Part of a small language model's weights.
Size: 2 heads of 64 (1 for keys and values), MLP 320 SwiGLU, vocabulary 4096, 2.42M parameters.
Architecture: RMSNorm before each block, rotary positions, biases on query, key and value, tied embeddings.
Training: a variant of Adam for these matrices, 5826 steps.
Each number is 128 + 32 x the weight over its row's rms, rounded and kept within 0 to 255. Layers, rows and columns count from 0. Numbers have three digits each. The size before them is the row's rms in percent of the matrix's.

# q: layer 6 attention query, 128x128, rms 0.0829, rows 18-24,82-88, columns 0-127
# k: layer 6 attention key, 64x128, rms 0.0814, rows 18-24, columns 0-127
q18 090:181151176128132128108077179142190115065087108075062177107147136147124123140140163112164090178122128041102129158095131109171128165113094095140125102149122125098089158145124087125124195120123115111114119084167131094124120112138105143067149179116136122113166069174099126087183157088139149108127187147117136155128145140172196145139126102107176075098191114142123150143137118148111121195197
q82 078:174147067105131115071117207147172053087171116127121118083084109146110094158078125128135172097082137123106144061180102131147065159112088135095158107108106139164113128143116113158085115115107110196071153148104070093118122050066172148155125109110112117124133180109168119099088158116166166094128113163159119111125057125198126104165096143142096147114122121104118167130147144122134133160158
k18 067:198106138136152132105103183141122107104184105084069141114140067122157165127135110103088133116105116111138107082044083081090144086102061131161092109148179095149092159153112129067175146100105136103125097121170151119167078109137109137060148096082128164142135153156112145104100141121112112155089089125135185105131118138132102101114180129096104145090125123145109106209077109078087057140093
q19 069:092191182121160132117213139103131136091109148092143152105158178141087139147107076089148164115112173076089189124082139077067082180158105093126137123181172112075123130170172134135147104129074140131121131129078159147177174139127096094073142132185158149126129118136152071140111161131082132137105151145118168110119096173142136123122108065110165123130097141131119030095095140108143107099147
q83 097:127143181107177087150170081146146129078153093084128155096119179093070146105154135099084108103109159104121130153086115084085130155182125094134152161092138119109152107181096150155119082134103084111174141081123181181121190178135099104072111140142118196095175131132075128116112105155120140119137164132079117129112109158113074106069124096114144170109127115081161051119112159072085145088169
k19 081:181092165131159172049148117151111190145167109160124101083106116145151113136126154094123092122147215088094131097112141135101086172109035142125072147105151107130119137091142109085050077152134173084090124154113152115165123094156108194148132113151117170061137128144172110119088129095142144150100081089114145165152180118119105189095095148101141128103135140140117116063145129174085150124118
q20 068:112084088133153100138156137053138226121098141112175120122124058176128064142085093094113132084125217161120152146112107130109150153130132139150096134163070151123108123053108154061108152147152120158108144094089242125176097085109130103142142100142160109105075144102163129109091128120103128170155189128128111154113117132172133175101126061119089138101119107115136127103143150124118131119118
q84 103:096092089133131080136085113092124155117100142131112085129098056175150079107180100154116113152117123129142138138136087143149166102083162082124107148195117136177128175063064129116135126137189124118166143115092140155114125143134063141156119151096115112131072120153131146079140034117172101158181182096147135078123104118112135123118166157083115171112102081117092209104141175156112185095102
k20 078:079151102082112128095149162122144079161139097095053131143104038123141160149144129109111104143158178131151097120101117133105159054199124120124123096132124168097120196096095144056164166103141104168139133112122146125138081144134124129081123133047155084171093131167080163121167105147158146128146098112140183150109183171122178119145161111097096176138137060096160126148133116085151106129075
q21 107:110081090152117123140130125145122062218167092123175125144138130083147116050156135103117107158103080168157093101155155130120129117100157125110113108121145123101177154141096140167073150126150169144193144146107118190064105144145115181183138128153126082127161179133123151157122137132103106196134078069087143126144145093078103142127114153102101185124136135156056174110074084066115169126107
q85 065:132134128112122073140058121117107080151112146151092152169118111130147094176117155093139107145159125151178058107176164176138107162148178188073112102097120122128165137139140101152098105124145179133157164201126099127080119173105144117180137076092098111153147222124160116144121175081129096142169097126109110171170126126124128130121090199142124196141208154128088126179136155144087149127113
k21 099:177097129107147145147131102113142201041092107123174078052100077164159105160127191136130134061110105109105122122176108176116113143125107141147131146090141105139028087100089071125129125167124152129116122089106106129157140112122107126098078128184124198082123170118142144143073109105128142149117114189120081110077139148140116141085105122186113093089114111068148123176138139143142119081113
q22 156:110109094157143159139207054101115158109207159160186106100128178099155167100122130176065149106139112134146151136148123112148155078164113137130182130101110194139157113135114162152173122150091106145141120136151101151191153153090147099145080089097134190098122151100115116142134088239103115101088120120113136157107120123114049122101135138123104137159089122111176058137115130073101138112137
q86 112:113110098126159161127199057123085152133182161161160087112104181120135173095131120178070169094133106140150114120126104105134171068156119135139163122101098171169169116135078164138149110158117115121174141144105130166179156158103140111153070111102138212083133157100102131136104071217133121107134108106099139131105138116112050133083143132101094121160051112129155088130128095061110149105130
k22 157:101144062171111117168145115125138113128062165147186103163140187164051131125143144148191133117105067143076171170194140116177124154144207139125184119124087157140124079101108153196174160130128121173127132122075077174081185155125138082141103136135151087135135117108101121150119101160099159107164144164122087112093073107124147128126101132139121098155155111077141151149182162126159145136159
q23 156:152156167131150152117160117091157175046090125112121180125173160135112165123139159117168132161152172066084157168082133111163150139141084066140133116160128134090088144136145116098128181128091101105108111067141175121191100120137103107051119152130136151092144069150112105100157160131084139074085172124094129193105173143182182166111120092138169057115155111153166109145131120124112142169155
q87 103:143142167083147130149139156082164143035097145076110160112122142118088161097145175135138121144121103067083130164110121075169133140137069108129160107169089150145116122156122106085147168142082105137124165066170153150149086114108059047069099132137109184112129085142122062083170123115119102102092212100126115155136152152183157118142113111122173072108128102099159164152154123109155119147132
k23 131:171146145133142088158114153142137114069127098072087126150169069133118184128150125100078138108097103097153099145090064068090178094166102108132138109159137108140096098143104124126186160095114142137143122073140114106128103142130106084024143096103146160181137145162087138121104158153135129091123140121122139067096112179154148096122193103147090100096102069089103101204139148074151071124107
q24 169:135137136156114101058094088163191149115148119106114141138230135155152184186119121152167132117114148072077123089148115128154108080105073167123125132141115149117131120092154154102146148097130156089106129124231099133173119081108136115127143182120115156120150064107121139093155143154112151056106120108120089168121130108160108143139097145095164109136168055140178135159091069141097163192100
q88 108:128183132179098132094073111168166186129127146160135139110188168173153168235115150141167151125142181121104118088151120132135077056122116173125107144138127149133136132093161149113128125096144176120092111150177120056189153082102163166143139151097146147096151087112151136115125119172128160055115100158132087141106140119157148137130083147113141135132190076132138126154089086168073156188094
k24 144:160124024138098124084152188111111133142134113170084122146129106164188183158110068123176133104212139153135138059103083086102146000150124160160161145112123137113118158078131190103168098130143136122096128128159120095168104100127117165141129146074164087135131097101164157142087168130103154099133119157125160137134126136081117118123141161109100141136175097120144141123119095133129115191109